From a checkpoint of a small transformer trained on Wikipedia.
Size: 8 layers, width 384, 12 heads of 32, MLP 1536 tanh GELU, vocabulary 2048, 15.2M parameters.
Each number is 200 + 30 x the weight over its row's rms, rounded and kept within 0 to 999. Layers, rows and columns count from 0. The size before them is the row's rms in percent of the matrix's.

# up: layer 2 MLP up, 1536x384, rms 0.0853, rows 1098-1133, columns 192-287
# down: layer 2 MLP down (transposed), 1536x384, rms 0.0844, rows 1098-1133, columns 192-287
up1098,099,202,223,202,164,166,254,232,215,199,236,162,230,219,224,260,176,168,199,200,201,183,224,174,190,215,179,183,264,177,169,161,169,225,230,185,236,210,182,234,166,187,253,180,205,185,207,208,221,214,192,239,181,189,173,238,220,222,194,179,204,239,183,197,187,122,205,167,205,243,210,183,193,227,232,183,220,186,218,155,238,193,211,175,241,178,220,181,157,195,191,213,212,227,217,226,236
down1098,106,251,149,223,253,201,163,237,226,223,162,195,182,160,227,135,183,171,166,191,215,197,203,175,230,171,201,223,154,185,195,178,196,242,165,232,159,180,204,202,218,168,168,135,192,247,213,175,194,221,214,203,192,208,201,175,188,246,176,161,223,231,235,184,162,221,149,178,207,145,204,237,189,303,149,182,141,252,218,297,177,176,182,215,177,181,247,212,210,197,212,167,156,217,180,210,188
up1099,104,225,217,163,192,244,209,207,201,218,195,213,163,241,150,188,156,257,181,162,209,194,202,237,170,175,175,186,155,179,205,198,173,208,98,180,182,225,202,233,146,203,155,224,181,160,169,165,202,203,226,158,207,169,225,188,201,202,177,193,197,235,236,184,224,181,225,204,206,201,157,216,190,191,244,232,188,180,199,201,188,181,226,244,218,227,208,216,213,253,235,226,209,206,202,203,219
down1099,109,244,218,237,226,214,250,182,206,182,220,238,238,222,212,224,167,209,121,228,177,228,208,167,179,192,210,174,129,143,230,210,173,152,207,290,210,199,191,226,175,228,168,214,217,201,192,240,184,253,215,234,184,179,205,174,199,192,278,220,175,219,235,238,184,233,209,176,164,227,210,192,187,153,214,179,177,238,198,219,208,221,194,201,175,167,204,195,210,188,210,218,180,257,160,147,164
up1100,101,167,215,186,188,176,214,196,204,213,246,184,209,239,213,193,236,180,145,191,166,234,205,184,181,176,196,168,272,201,196,205,266,177,219,157,176,248,163,191,195,204,152,219,194,250,222,207,244,229,280,257,178,236,157,139,202,219,197,193,267,211,207,209,196,281,173,173,202,210,226,203,249,157,195,222,226,186,170,170,182,256,179,215,172,223,176,188,271,209,195,213,175,195,243,227,213
down1100,107,191,234,184,173,129,243,178,143,194,238,230,174,172,247,194,228,217,252,187,202,227,206,244,222,212,239,191,189,169,171,216,196,238,223,228,245,196,152,208,185,177,220,185,157,176,178,155,195,158,213,247,230,187,181,212,247,180,248,240,233,209,170,127,270,258,206,231,204,184,202,156,195,187,192,167,185,203,186,238,219,200,152,198,198,174,190,241,201,217,164,223,173,199,154,228,201
up1101,104,178,201,200,222,178,217,210,207,238,203,205,215,198,209,168,230,190,167,207,195,169,185,204,196,170,203,139,212,222,217,169,114,208,195,201,181,234,188,188,185,187,236,204,191,185,160,204,207,208,264,195,179,202,196,189,208,169,208,215,199,226,150,156,246,197,237,219,196,203,188,211,185,207,125,233,119,207,190,236,186,194,165,237,200,209,164,175,260,210,206,201,254,194,151,222,199
down1101,101,151,212,195,169,213,205,208,232,144,236,186,159,223,192,201,148,183,261,204,220,188,171,268,262,192,217,190,199,192,238,174,212,200,196,205,234,246,249,229,181,238,232,162,187,187,184,135,149,170,198,236,233,194,194,171,208,256,224,189,223,188,188,215,209,202,185,186,165,218,184,172,234,202,234,209,192,220,228,206,209,188,157,171,225,224,210,194,201,220,230,265,181,216,170,189,242
up1102,103,213,262,208,182,248,253,213,193,184,255,166,178,191,234,196,218,149,202,241,226,203,178,213,215,223,235,211,202,215,197,171,182,238,188,245,189,185,181,188,152,254,211,187,186,222,202,131,228,228,221,164,209,198,203,234,206,191,185,164,181,160,172,185,205,242,216,206,174,257,177,192,235,161,211,241,142,197,198,179,256,218,173,231,216,213,233,169,206,218,219,209,139,230,180,171,151
down1102,107,237,191,211,252,206,184,214,212,189,223,199,225,169,211,206,171,252,193,196,207,232,161,173,170,225,230,211,248,209,173,226,153,201,212,178,209,241,210,191,193,232,235,214,238,206,212,176,212,235,243,165,172,196,182,132,261,205,262,138,201,184,174,181,172,232,200,185,210,229,269,238,239,174,226,192,190,177,235,99,223,257,207,224,180,219,185,183,226,206,188,180,147,224,191,238,232
up1103,093,243,193,194,158,195,182,185,241,241,183,224,201,210,186,178,176,196,211,201,235,219,197,198,249,166,204,153,211,204,220,164,233,269,176,186,207,146,189,194,241,195,208,213,208,218,130,229,234,190,229,187,256,221,226,244,238,240,235,151,189,191,226,189,181,165,205,219,190,183,220,139,234,199,176,197,210,181,206,235,192,193,175,237,201,247,218,278,185,196,221,227,199,240,205,217,195
down1103,099,225,206,218,182,227,179,218,219,227,189,163,170,188,128,159,231,141,227,128,156,149,243,157,230,221,268,190,250,220,227,197,179,167,193,218,180,163,197,174,190,171,242,169,157,214,161,227,208,177,213,178,260,201,136,167,172,182,259,194,163,183,237,186,210,201,200,232,220,202,227,196,216,204,223,197,193,175,196,205,200,167,192,172,231,208,234,213,219,176,136,213,178,187,187,211,191
up1104,102,186,216,163,166,238,220,197,189,162,222,170,204,156,215,298,210,257,201,204,162,206,233,195,191,153,217,157,178,186,167,199,180,191,214,179,158,211,163,245,183,196,227,206,191,188,184,228,128,227,190,250,194,216,225,172,219,179,222,183,201,213,161,278,205,196,229,194,190,187,222,187,232,178,213,248,144,187,182,182,210,223,198,182,182,264,188,148,189,148,174,177,198,204,263,236,212
down1104,104,209,242,231,193,212,216,203,241,201,218,167,286,201,105,220,200,220,173,262,262,169,172,194,185,239,120,180,187,228,168,199,174,198,191,151,224,189,183,176,130,190,174,182,259,244,174,221,180,187,187,170,247,222,228,164,196,224,279,165,197,177,166,247,181,167,218,231,187,157,238,226,211,142,193,226,136,198,195,218,184,273,158,188,225,228,209,209,172,175,263,217,209,255,190,198,238
up1105,094,169,203,176,189,220,209,226,202,226,171,212,227,197,179,234,182,172,158,245,142,214,270,205,194,250,182,215,189,242,198,220,191,180,228,224,199,239,201,163,122,172,170,203,211,185,170,206,229,215,208,165,260,234,269,235,237,209,200,253,195,233,216,176,170,174,272,192,174,190,191,245,153,216,212,211,177,199,211,208,207,221,134,203,185,214,188,238,198,205,258,226,234,171,236,186,196
down1105,105,208,187,142,144,192,232,194,205,261,190,163,186,178,205,182,253,165,232,213,213,192,197,220,178,249,227,209,204,231,184,219,215,201,194,134,164,166,226,206,217,174,166,174,200,208,242,229,182,201,229,177,208,188,195,185,206,191,193,201,250,160,178,239,220,218,144,237,182,245,171,178,226,213,205,201,220,182,229,191,176,219,220,212,203,191,203,195,200,267,225,163,194,185,217,176,176
up1106,098,193,225,208,164,198,174,176,180,170,203,232,201,244,229,206,205,243,234,199,160,236,190,183,180,242,200,218,238,215,162,169,219,231,205,262,202,237,205,227,228,191,205,167,149,204,238,205,262,195,189,185,203,184,240,213,174,213,183,193,204,241,223,213,239,219,146,248,232,228,250,231,207,213,269,195,217,225,245,229,177,223,201,230,189,198,189,196,184,224,229,169,166,180,214,206,236
down1106,108,197,182,209,232,242,209,172,214,169,185,229,179,208,186,163,197,223,207,231,213,180,208,217,211,141,176,203,169,202,213,165,196,210,248,179,201,189,218,193,232,197,144,275,226,227,186,204,167,233,179,168,211,212,211,149,184,177,162,184,176,136,172,217,153,179,267,218,170,217,272,228,231,166,256,233,163,177,230,226,215,168,159,217,223,186,212,204,159,170,188,198,188,225,126,163,223
up1107,091,193,238,264,203,187,138,159,194,240,199,181,147,201,216,210,203,148,252,218,219,179,260,190,198,222,193,226,202,178,215,219,157,195,232,229,178,208,233,194,176,198,240,183,240,209,237,238,226,178,159,260,202,188,205,189,166,175,208,182,222,144,165,196,196,206,191,221,157,202,250,195,188,202,166,180,182,157,218,150,244,219,230,238,224,182,205,230,270,202,202,212,173,196,188,245,171
down1107,096,203,183,230,177,270,243,189,255,180,245,206,211,255,214,225,193,149,194,225,187,261,110,209,200,199,221,159,178,191,228,213,206,245,206,177,232,210,166,234,215,168,168,210,190,187,203,215,176,168,234,188,223,198,148,204,150,221,230,220,168,219,216,167,136,165,203,219,192,217,122,208,189,208,221,129,190,201,169,198,132,216,263,147,226,271,172,228,199,193,226,218,165,248,186,229,258
up1108,101,175,229,152,185,179,204,225,157,171,260,200,194,228,164,181,175,242,178,224,140,195,179,169,218,216,176,223,158,226,201,248,220,227,175,187,186,172,218,211,185,244,232,193,196,177,214,212,260,232,181,208,195,212,155,195,183,174,179,186,133,175,182,206,173,198,186,162,245,195,256,136,146,183,182,180,174,196,203,220,165,177,201,206,150,205,228,165,221,245,173,175,205,201,156,190,186
down1108,095,222,229,214,193,195,255,236,177,231,236,175,221,130,169,245,200,151,181,224,264,218,211,170,212,168,219,180,197,244,217,228,201,182,169,144,191,190,203,211,200,247,231,173,191,221,254,216,274,172,233,208,148,224,148,212,192,228,185,276,229,234,243,205,195,173,207,204,163,301,233,230,199,209,203,172,193,183,188,140,229,232,166,189,192,175,203,215,225,210,198,214,204,194,188,267,156
up1109,102,225,193,167,191,198,146,200,206,238,199,247,179,237,181,197,154,221,227,231,199,194,224,181,192,200,189,215,224,217,205,272,200,166,221,203,188,169,162,167,164,223,168,204,222,182,190,166,239,182,224,210,199,249,220,235,197,224,178,243,182,203,196,210,213,186,176,162,262,165,229,191,171,249,162,223,205,177,216,192,175,195,219,243,116,184,223,222,190,225,164,223,205,198,206,238,224
down1109,095,199,181,169,211,191,185,216,165,204,171,193,200,237,204,178,189,175,180,229,238,259,217,230,226,196,174,157,181,219,178,171,196,163,151,194,229,270,196,180,208,212,166,195,161,183,155,201,196,200,172,235,174,209,247,200,154,202,217,212,223,207,218,209,186,255,232,180,187,217,207,181,213,248,209,170,151,210,209,209,171,137,232,149,174,189,167,203,211,184,176,144,180,223,236,183,209
up1110,096,169,214,232,199,209,235,251,187,186,258,200,239,159,237,198,157,210,235,187,214,205,130,210,207,205,170,182,177,145,259,218,169,190,229,179,193,204,222,201,156,201,203,193,198,208,235,211,216,254,140,220,232,228,192,188,232,190,203,228,219,218,142,173,240,200,220,234,184,207,153,194,204,171,178,211,221,178,249,208,226,162,176,209,214,217,170,193,257,201,199,228,169,249,131,237,196
down1110,093,198,186,206,224,252,190,191,161,213,244,233,226,241,236,144,179,221,136,214,216,154,178,223,207,235,166,200,229,221,174,174,183,155,188,180,227,195,176,206,174,208,176,218,245,271,196,222,154,228,238,237,218,145,156,196,205,207,187,153,217,167,193,231,171,215,220,206,200,198,210,199,213,171,199,150,245,222,180,233,223,237,200,197,206,210,191,183,141,189,250,198,191,194,152,183,194
up1111,097,164,176,210,237,201,209,197,233,266,240,252,182,247,202,245,219,219,210,155,163,144,160,170,185,168,187,197,193,149,209,196,199,164,210,153,140,199,214,187,205,227,205,196,156,204,210,234,232,231,168,215,220,212,214,203,183,191,245,170,162,215,218,222,172,236,220,190,184,177,251,184,241,239,101,186,204,203,165,236,216,133,174,233,191,152,187,191,221,251,149,176,203,195,217,198,189
down1111,097,176,267,241,236,175,149,236,134,214,242,173,222,205,135,205,170,233,215,184,179,233,213,203,208,218,224,199,191,220,165,157,257,223,185,173,166,198,192,226,162,159,191,214,208,210,143,186,224,213,168,157,199,195,197,181,189,219,166,222,172,242,198,237,238,196,187,221,166,223,210,191,225,267,176,236,207,211,145,176,209,191,122,176,186,138,169,193,206,166,219,159,194,193,189,233,185
up1112,111,194,210,171,202,218,187,214,192,195,226,246,179,159,197,204,194,219,189,173,174,234,189,189,169,194,207,198,162,194,164,217,196,158,228,196,207,246,219,215,196,203,184,215,187,144,176,188,218,125,188,211,196,197,133,276,153,242,200,162,203,164,166,180,125,213,218,170,188,201,208,213,238,283,157,248,188,192,248,189,218,172,170,171,194,216,208,200,147,225,183,157,192,238,171,176,179
down1112,098,161,206,200,249,193,211,232,201,229,193,226,177,274,188,182,237,159,223,195,221,197,195,202,212,171,231,186,219,216,188,174,242,191,239,182,177,213,185,263,168,173,268,184,148,190,173,219,173,183,226,205,260,220,208,161,219,142,250,131,191,221,200,220,210,156,242,233,172,196,197,168,184,210,212,213,200,211,217,229,164,205,235,260,258,236,183,186,232,166,186,232,243,166,152,235,202
up1113,106,173,163,149,214,180,210,237,226,213,191,236,172,162,225,166,145,203,171,226,229,191,166,230,159,230,209,199,201,196,235,200,227,225,201,217,214,161,222,154,204,199,183,175,172,205,177,171,215,178,164,192,215,136,210,215,177,222,186,183,240,218,187,221,223,237,207,233,225,185,191,206,171,179,205,219,168,143,203,181,159,197,204,228,145,205,265,219,163,176,212,200,237,198,177,215,209
down1113,098,199,191,182,193,246,275,172,177,256,238,172,206,166,165,214,154,225,222,183,226,195,211,135,172,195,222,237,220,178,204,239,187,183,194,226,195,199,167,185,194,224,171,174,127,235,185,134,212,156,235,209,211,166,216,180,199,193,181,186,179,202,166,190,169,201,216,212,213,202,198,178,130,160,212,167,228,220,199,187,192,189,197,206,231,217,229,210,259,183,241,220,162,201,204,211,178
up1114,096,225,157,201,233,195,211,169,227,204,206,224,235,183,185,204,166,189,181,242,161,181,170,234,197,209,211,217,189,197,202,212,211,212,195,139,172,209,140,175,201,256,216,186,203,193,194,185,270,199,230,180,234,224,160,259,187,251,211,193,196,171,208,178,188,212,202,222,245,178,204,211,206,208,186,221,186,268,218,198,170,216,242,207,243,144,215,146,196,213,164,221,244,160,204,179,205
down1114,092,220,169,225,178,185,229,197,156,213,203,174,274,191,184,165,191,218,187,206,178,206,182,210,253,180,194,200,223,179,202,203,172,193,205,224,186,208,190,164,224,267,239,241,222,279,200,192,164,197,231,178,204,132,207,181,158,138,190,222,194,180,191,215,203,169,233,221,150,266,192,189,193,221,151,234,213,169,202,221,206,264,193,238,177,232,253,232,154,234,216,196,230,172,239,210,213
up1115,103,189,182,183,181,190,171,200,205,173,198,152,195,280,173,182,201,215,172,254,234,196,165,169,231,195,231,247,196,173,209,206,211,200,200,221,206,187,229,205,211,206,170,237,220,196,197,216,221,208,183,242,219,166,237,223,246,184,185,248,201,154,205,164,220,163,182,241,207,219,228,220,227,208,145,241,227,232,214,234,140,255,160,211,148,239,243,219,188,209,187,233,216,173,194,200,204
down1115,096,195,183,176,228,159,163,181,211,218,180,221,165,175,152,196,140,195,239,200,156,211,192,177,216,215,197,199,199,180,198,178,201,263,170,225,205,199,139,261,206,235,176,219,264,183,238,154,212,238,153,176,150,194,189,211,156,211,272,201,210,218,225,234,256,230,275,217,143,182,238,184,255,167,226,188,192,205,207,194,203,207,175,201,221,157,199,217,166,254,175,197,189,215,238,215,200
up1116,098,213,189,220,148,170,232,215,187,200,242,234,185,252,207,232,181,189,195,234,199,204,193,214,204,202,208,178,231,196,172,176,170,183,226,153,178,173,249,203,232,237,240,219,197,219,220,194,214,174,145,231,241,234,205,156,202,172,208,209,187,217,194,204,160,152,215,162,223,217,225,194,159,205,206,173,215,196,223,251,215,202,145,177,149,200,264,216,222,197,187,198,208,214,191,190,269
down1116,096,186,205,129,203,206,219,183,260,191,220,222,214,232,171,229,157,142,215,193,216,197,249,167,211,140,196,190,218,198,234,235,205,153,177,225,204,197,230,178,165,191,244,223,191,220,228,216,224,207,223,167,166,222,217,216,175,177,161,239,184,255,167,226,171,205,210,186,267,215,223,203,225,231,179,192,182,205,232,150,158,205,161,193,183,209,216,237,222,257,208,203,212,205,201,172,171
up1117,101,191,213,178,242,218,220,172,217,191,159,185,207,211,223,183,172,206,246,148,155,187,149,170,223,200,136,197,214,235,159,164,180,205,214,175,171,150,155,235,262,157,199,284,208,201,134,175,193,228,189,207,239,188,227,186,212,181,187,196,183,187,188,200,202,208,130,183,189,221,188,175,234,203,193,181,166,212,184,170,161,218,234,134,185,163,195,230,127,189,200,157,209,224,188,282,218
down1117,091,173,183,196,254,145,211,177,198,183,218,168,206,225,234,195,233,194,166,228,213,195,200,127,172,195,193,209,174,202,217,204,238,207,213,215,216,230,265,168,206,181,242,158,192,203,163,172,220,176,176,182,231,215,235,213,157,215,215,203,219,164,183,242,204,242,188,180,189,238,193,219,202,189,201,179,196,238,204,187,272,165,181,183,235,190,213,138,191,204,184,239,175,226,194,216,223
up1118,103,221,223,237,217,205,198,208,179,187,169,171,213,209,194,219,196,234,206,233,168,219,249,195,230,159,169,142,223,218,227,229,179,221,160,158,182,130,215,157,222,229,270,236,199,180,166,201,255,205,165,209,198,204,212,236,162,274,143,200,169,182,136,169,201,275,166,217,216,179,152,184,145,229,255,167,233,230,185,206,195,183,185,195,263,221,221,169,196,173,186,217,222,170,217,259,206
down1118,099,183,233,170,233,158,207,209,192,168,207,241,226,230,212,181,216,165,187,256,161,122,170,223,215,235,213,181,157,221,238,179,214,188,165,185,202,191,186,236,242,179,213,154,249,167,201,179,229,194,183,198,200,143,218,126,181,257,211,202,180,181,293,242,216,162,128,235,204,199,192,192,217,144,169,207,183,201,282,225,213,136,224,202,220,165,188,230,187,222,187,221,248,185,225,217,168
up1119,103,209,200,217,209,184,228,199,211,234,198,167,206,166,172,212,186,196,211,227,185,242,235,224,227,232,184,132,222,154,187,211,215,216,163,174,247,207,213,250,203,186,209,244,160,209,186,215,229,188,134,203,203,242,209,241,199,229,189,276,201,184,178,209,176,211,172,235,223,155,226,227,175,184,131,189,216,216,161,173,142,199,186,169,146,179,254,191,203,175,205,168,250,145,178,187,223
down1119,094,191,169,218,164,217,190,235,245,172,198,206,250,201,255,175,221,204,211,194,283,181,154,194,161,248,235,227,177,227,149,234,212,221,228,207,260,263,190,215,207,266,151,180,231,249,218,212,124,254,123,192,218,198,174,220,208,175,244,157,227,205,214,207,173,190,183,181,203,272,227,245,219,226,180,158,193,188,264,170,176,184,236,180,228,136,213,171,188,186,231,173,216,201,280,191,170
up1120,094,195,246,222,216,172,212,238,211,180,218,187,173,217,195,222,238,193,196,181,210,196,204,178,242,249,180,214,189,218,120,162,198,202,259,270,169,160,225,220,204,196,208,157,177,200,208,191,235,187,189,219,179,217,183,208,226,194,236,193,210,192,159,203,181,204,155,171,187,186,174,161,234,175,175,177,221,228,230,169,190,205,212,218,195,250,187,257,202,164,186,144,226,228,154,203,198
down1120,100,237,197,196,179,192,181,204,204,242,165,219,250,233,193,187,213,217,213,190,166,201,157,239,148,191,223,193,245,204,196,189,151,215,181,214,281,240,142,195,237,191,192,197,234,243,150,161,176,208,255,206,186,172,194,181,269,217,199,233,214,206,183,185,220,237,178,203,136,213,181,148,219,139,260,194,190,152,178,208,219,282,164,171,203,241,184,200,192,217,185,278,166,214,256,190,193
up1121,098,176,194,208,171,234,209,191,248,216,167,142,201,164,174,219,213,180,231,164,219,197,199,171,167,250,241,211,165,226,157,187,151,207,253,218,174,213,189,212,250,201,190,222,182,194,210,201,220,194,212,216,200,147,183,175,255,194,239,193,162,209,149,196,112,195,192,168,248,200,211,185,147,185,180,210,240,275,234,202,172,217,168,179,212,188,203,123,213,210,231,284,203,199,209,211,167
down1121,109,166,176,186,177,170,159,159,180,232,177,259,238,215,248,185,126,182,173,196,250,242,222,254,188,177,206,170,173,250,226,226,207,250,170,216,218,186,237,198,169,166,249,184,153,253,184,266,224,164,180,211,209,147,149,191,210,223,226,181,146,173,165,241,168,237,196,210,219,251,170,211,190,225,180,181,285,173,198,157,198,166,220,197,198,232,217,211,161,170,231,160,215,195,186,186,202
up1122,091,210,261,206,170,286,170,174,233,184,197,169,180,210,172,233,202,136,206,250,214,217,192,206,194,209,181,209,173,181,213,163,189,207,196,181,183,224,190,226,215,151,242,212,144,207,176,192,147,179,226,179,201,198,251,237,242,177,211,164,181,184,226,176,214,174,215,181,201,104,152,190,249,209,186,213,205,228,201,165,170,212,191,177,204,198,167,211,206,251,174,140,196,181,223,205,266
down1122,095,248,236,191,213,157,233,190,217,205,179,194,175,229,221,200,227,167,175,141,191,211,159,187,169,219,172,161,213,221,171,194,155,158,200,228,191,225,200,206,190,224,206,163,243,222,200,177,252,270,225,243,218,181,174,176,198,230,239,170,279,156,181,214,160,163,184,215,154,204,205,256,175,256,212,216,221,220,177,228,226,200,211,179,199,202,182,178,201,153,187,237,181,177,211,209,219
up1123,096,218,183,241,176,212,164,168,242,271,174,259,209,209,253,197,242,199,240,243,225,235,215,195,193,163,155,150,196,150,259,188,258,243,227,229,188,176,206,190,204,172,216,210,234,139,197,154,168,210,183,187,196,160,147,203,243,191,217,205,163,243,163,241,142,186,219,182,265,142,207,198,165,202,129,211,184,192,236,212,204,157,209,216,185,203,215,224,208,198,190,189,236,190,211,185,228
down1123,100,211,201,196,237,197,222,196,220,210,209,202,208,266,213,174,184,220,195,191,231,245,204,211,207,185,182,225,248,240,167,177,217,170,184,166,220,159,185,149,192,172,202,132,174,254,185,200,198,233,228,188,228,206,216,175,166,184,193,236,184,178,228,207,178,224,166,231,162,181,210,202,246,158,254,139,219,201,219,189,220,214,177,208,224,245,235,232,171,181,257,216,192,213,243,196,228
up1124,102,174,158,236,169,191,183,188,223,198,144,175,211,237,163,208,273,208,133,208,226,201,210,223,187,172,204,213,186,208,223,151,141,196,233,182,251,151,198,195,171,198,222,123,209,222,198,191,193,248,173,169,205,199,175,212,197,243,206,241,178,177,229,225,154,172,191,182,148,197,198,156,169,192,193,185,252,173,195,187,183,172,245,189,184,181,213,246,216,176,140,198,180,170,179,193,161
down1124,094,210,185,222,141,263,208,249,164,172,164,251,165,240,212,185,198,156,188,216,259,241,188,216,222,220,171,234,185,225,151,205,195,170,193,166,208,150,204,208,225,195,251,205,162,184,160,217,168,201,228,173,189,198,251,235,183,257,176,236,203,232,190,195,227,159,211,230,156,173,215,182,182,206,215,210,225,203,176,239,179,241,150,214,184,169,221,179,176,239,194,277,188,180,182,255,233
up1125,096,207,247,247,169,206,210,142,199,224,180,188,166,190,179,220,183,219,222,174,244,158,169,154,200,169,205,198,191,226,255,200,203,239,221,227,200,227,185,192,122,179,188,164,227,156,223,200,246,170,205,188,235,183,199,227,219,237,180,172,192,218,181,164,206,201,169,203,226,225,184,237,219,193,212,185,196,211,249,199,169,174,195,236,212,215,224,219,176,249,197,200,163,207,171,225,218
down1125,094,215,236,192,210,200,179,203,209,194,199,225,243,177,173,181,174,185,213,158,153,230,208,168,230,251,170,190,171,193,225,206,186,151,202,168,182,199,192,186,197,208,200,203,123,201,174,233,155,231,199,193,180,188,207,162,183,229,222,200,215,130,236,283,146,198,211,204,254,214,245,216,145,123,179,153,221,201,179,159,210,205,182,212,164,219,122,192,225,136,219,179,207,175,252,223,246
up1126,100,199,173,241,165,197,212,201,195,187,220,185,183,189,250,228,209,203,173,216,169,134,172,193,281,222,194,198,196,158,184,251,207,266,168,240,167,157,161,238,251,178,152,201,195,183,210,194,187,160,209,181,219,167,235,190,235,222,143,221,250,230,206,208,171,226,176,154,218,241,229,155,280,176,237,160,247,256,197,245,165,190,212,194,212,190,220,218,247,193,262,191,156,161,213,191,240
down1126,113,227,198,208,173,250,242,177,155,184,173,158,208,205,156,190,206,211,176,222,215,193,194,191,194,173,192,205,192,229,197,184,181,241,226,228,230,232,171,143,171,195,183,256,209,216,224,210,242,199,203,136,184,191,216,172,225,211,238,178,217,236,254,194,157,148,177,173,183,216,217,187,240,213,158,185,235,228,265,197,208,151,194,200,160,174,234,235,178,187,284,199,139,186,192,205,142
up1127,098,181,153,189,170,201,226,196,174,170,157,207,235,201,240,259,181,199,238,147,165,190,162,175,210,195,190,207,226,156,230,202,198,233,218,236,183,186,242,219,222,147,259,224,179,231,146,232,146,220,218,204,204,207,207,187,146,208,161,237,195,208,222,266,222,256,199,196,167,190,191,181,194,189,192,231,191,225,239,192,149,181,155,209,205,187,163,198,203,193,218,161,156,219,132,207,206
down1127,100,164,207,195,186,221,146,216,216,213,149,234,194,186,182,190,177,217,195,161,181,193,204,180,228,219,181,152,158,216,201,219,218,216,213,181,176,207,204,158,227,194,216,161,184,174,218,150,224,161,169,167,208,187,208,209,245,242,235,184,146,219,192,165,223,237,213,224,189,189,206,255,223,225,160,211,235,142,262,174,186,200,210,161,242,198,194,151,165,177,137,202,217,253,190,201,179
up1128,104,199,155,228,214,215,202,188,156,206,226,218,199,217,182,178,225,242,228,185,155,200,268,146,193,201,175,195,167,156,201,175,219,232,187,211,226,175,201,189,213,241,172,224,185,211,174,138,208,164,172,191,245,162,223,203,238,172,151,194,194,196,178,153,187,204,239,254,212,186,236,230,229,199,183,200,223,220,184,156,186,176,92,206,213,146,162,195,169,178,195,234,177,172,223,189,278
down1128,106,219,187,207,177,143,153,193,212,233,160,183,193,174,230,247,227,217,190,200,200,223,212,170,112,246,241,209,254,190,201,213,217,235,196,203,200,155,224,161,191,205,194,234,196,129,248,237,208,237,187,188,189,166,202,177,164,160,167,239,178,190,204,206,216,228,211,202,215,146,189,207,233,159,214,208,181,183,109,187,182,192,193,179,138,200,184,233,180,169,249,183,197,280,170,197,164
up1129,102,211,177,220,180,211,153,195,219,192,204,143,196,236,201,193,188,164,188,222,163,236,244,217,228,257,179,219,156,207,206,231,202,181,128,226,197,238,173,141,192,177,241,206,225,260,217,167,255,186,169,232,232,221,164,199,240,206,160,238,185,206,167,167,236,188,193,188,205,231,200,230,200,193,232,234,176,181,213,237,158,169,204,176,292,206,215,217,192,155,227,203,179,171,201,201,184
down1129,097,194,161,205,245,137,235,157,169,143,214,266,218,187,214,223,206,178,191,216,195,212,218,218,210,170,175,177,234,192,174,175,210,232,184,181,227,165,211,170,253,198,245,205,169,186,166,202,220,253,161,206,221,204,194,242,199,251,219,196,242,157,229,210,143,221,170,144,181,199,195,173,199,212,195,203,161,227,254,193,193,261,178,180,168,208,154,192,201,205,209,243,180,147,230,177,241
up1130,099,218,234,240,210,186,233,220,193,194,231,226,199,234,184,221,224,201,228,190,195,200,242,243,227,165,219,183,207,117,193,261,244,222,158,165,187,179,238,164,208,175,223,231,204,169,224,205,225,181,225,190,207,208,208,217,203,177,175,180,268,202,229,244,181,185,157,178,175,201,189,189,174,225,241,244,132,181,226,249,200,243,204,177,217,218,174,203,221,217,159,288,244,191,150,216,196
down1130,095,148,189,241,164,145,198,199,202,196,214,219,205,174,210,241,175,215,175,245,185,213,181,194,247,129,210,205,258,251,152,197,216,196,227,232,188,208,207,193,266,170,157,159,228,182,208,207,228,232,176,191,231,195,194,245,207,226,193,181,223,188,247,222,192,216,181,210,208,192,188,173,233,223,187,156,239,148,142,218,201,200,212,190,202,216,235,227,252,197,187,195,259,206,187,192,196
up1131,106,194,191,241,137,144,219,188,229,214,244,214,165,227,168,211,232,197,183,209,222,182,164,185,230,256,182,171,151,222,144,184,246,233,148,260,192,161,237,213,146,197,205,186,204,163,177,154,228,198,213,184,196,199,192,229,213,205,169,195,171,108,175,207,182,210,228,136,203,214,177,217,216,187,239,193,178,257,226,223,202,243,143,213,196,219,269,248,161,252,216,171,235,147,230,219,170
down1131,098,173,150,145,186,174,152,209,187,170,221,214,154,214,192,244,230,171,183,245,182,234,233,243,180,135,168,246,176,184,156,193,186,195,181,184,155,227,209,189,170,146,205,176,163,217,176,191,177,169,210,190,215,208,242,206,165,158,224,187,190,162,215,193,213,180,152,229,164,182,217,183,193,240,227,198,263,165,207,195,162,248,221,190,158,222,235,256,248,196,246,222,218,210,150,185,147
up1132,084,164,208,199,188,187,211,189,212,142,182,179,152,226,166,204,256,215,215,170,178,176,134,193,222,161,271,207,195,193,203,240,199,190,233,162,262,205,149,170,206,212,255,198,227,199,173,179,271,176,188,187,159,253,194,215,160,199,228,196,226,194,162,180,202,175,186,249,192,201,199,202,175,241,184,271,181,171,232,199,168,176,160,162,189,183,154,188,234,246,182,182,205,195,153,219,218
down1132,122,238,212,184,234,161,152,195,236,217,207,235,220,210,243,194,163,227,178,204,241,198,246,208,188,209,187,173,217,203,201,185,176,211,147,242,162,206,249,234,185,178,139,196,166,235,259,224,102,245,207,157,244,160,189,179,211,192,170,139,141,166,247,222,171,246,233,180,193,185,240,199,212,180,238,164,200,250,208,223,237,173,200,226,184,217,268,214,122,227,253,237,176,175,187,255,167
up1133,100,264,175,229,215,194,145,197,184,151,223,173,211,201,204,207,202,229,208,158,196,218,187,173,238,174,189,194,172,214,164,177,203,237,198,242,175,183,182,211,240,183,211,265,205,180,238,220,217,158,191,255,177,208,217,200,165,221,191,225,191,221,188,214,226,236,156,243,205,198,187,213,235,244,201,213,221,231,206,233,184,233,185,145,213,232,182,221,199,234,160,198,214,222,131,157,274
down1133,093,161,242,170,199,189,196,170,211,186,179,183,193,204,164,214,181,162,179,155,236,172,170,196,184,183,190,152,153,298,246,201,185,227,251,154,237,173,147,172,208,207,242,219,166,239,217,210,236,228,180,204,257,217,183,237,215,202,152,160,199,202,237,188,148,215,215,181,192,201,180,196,188,162,174,205,160,174,186,187,204,186,179,181,196,165,200,192,168,153,270,228,160,214,237,221,236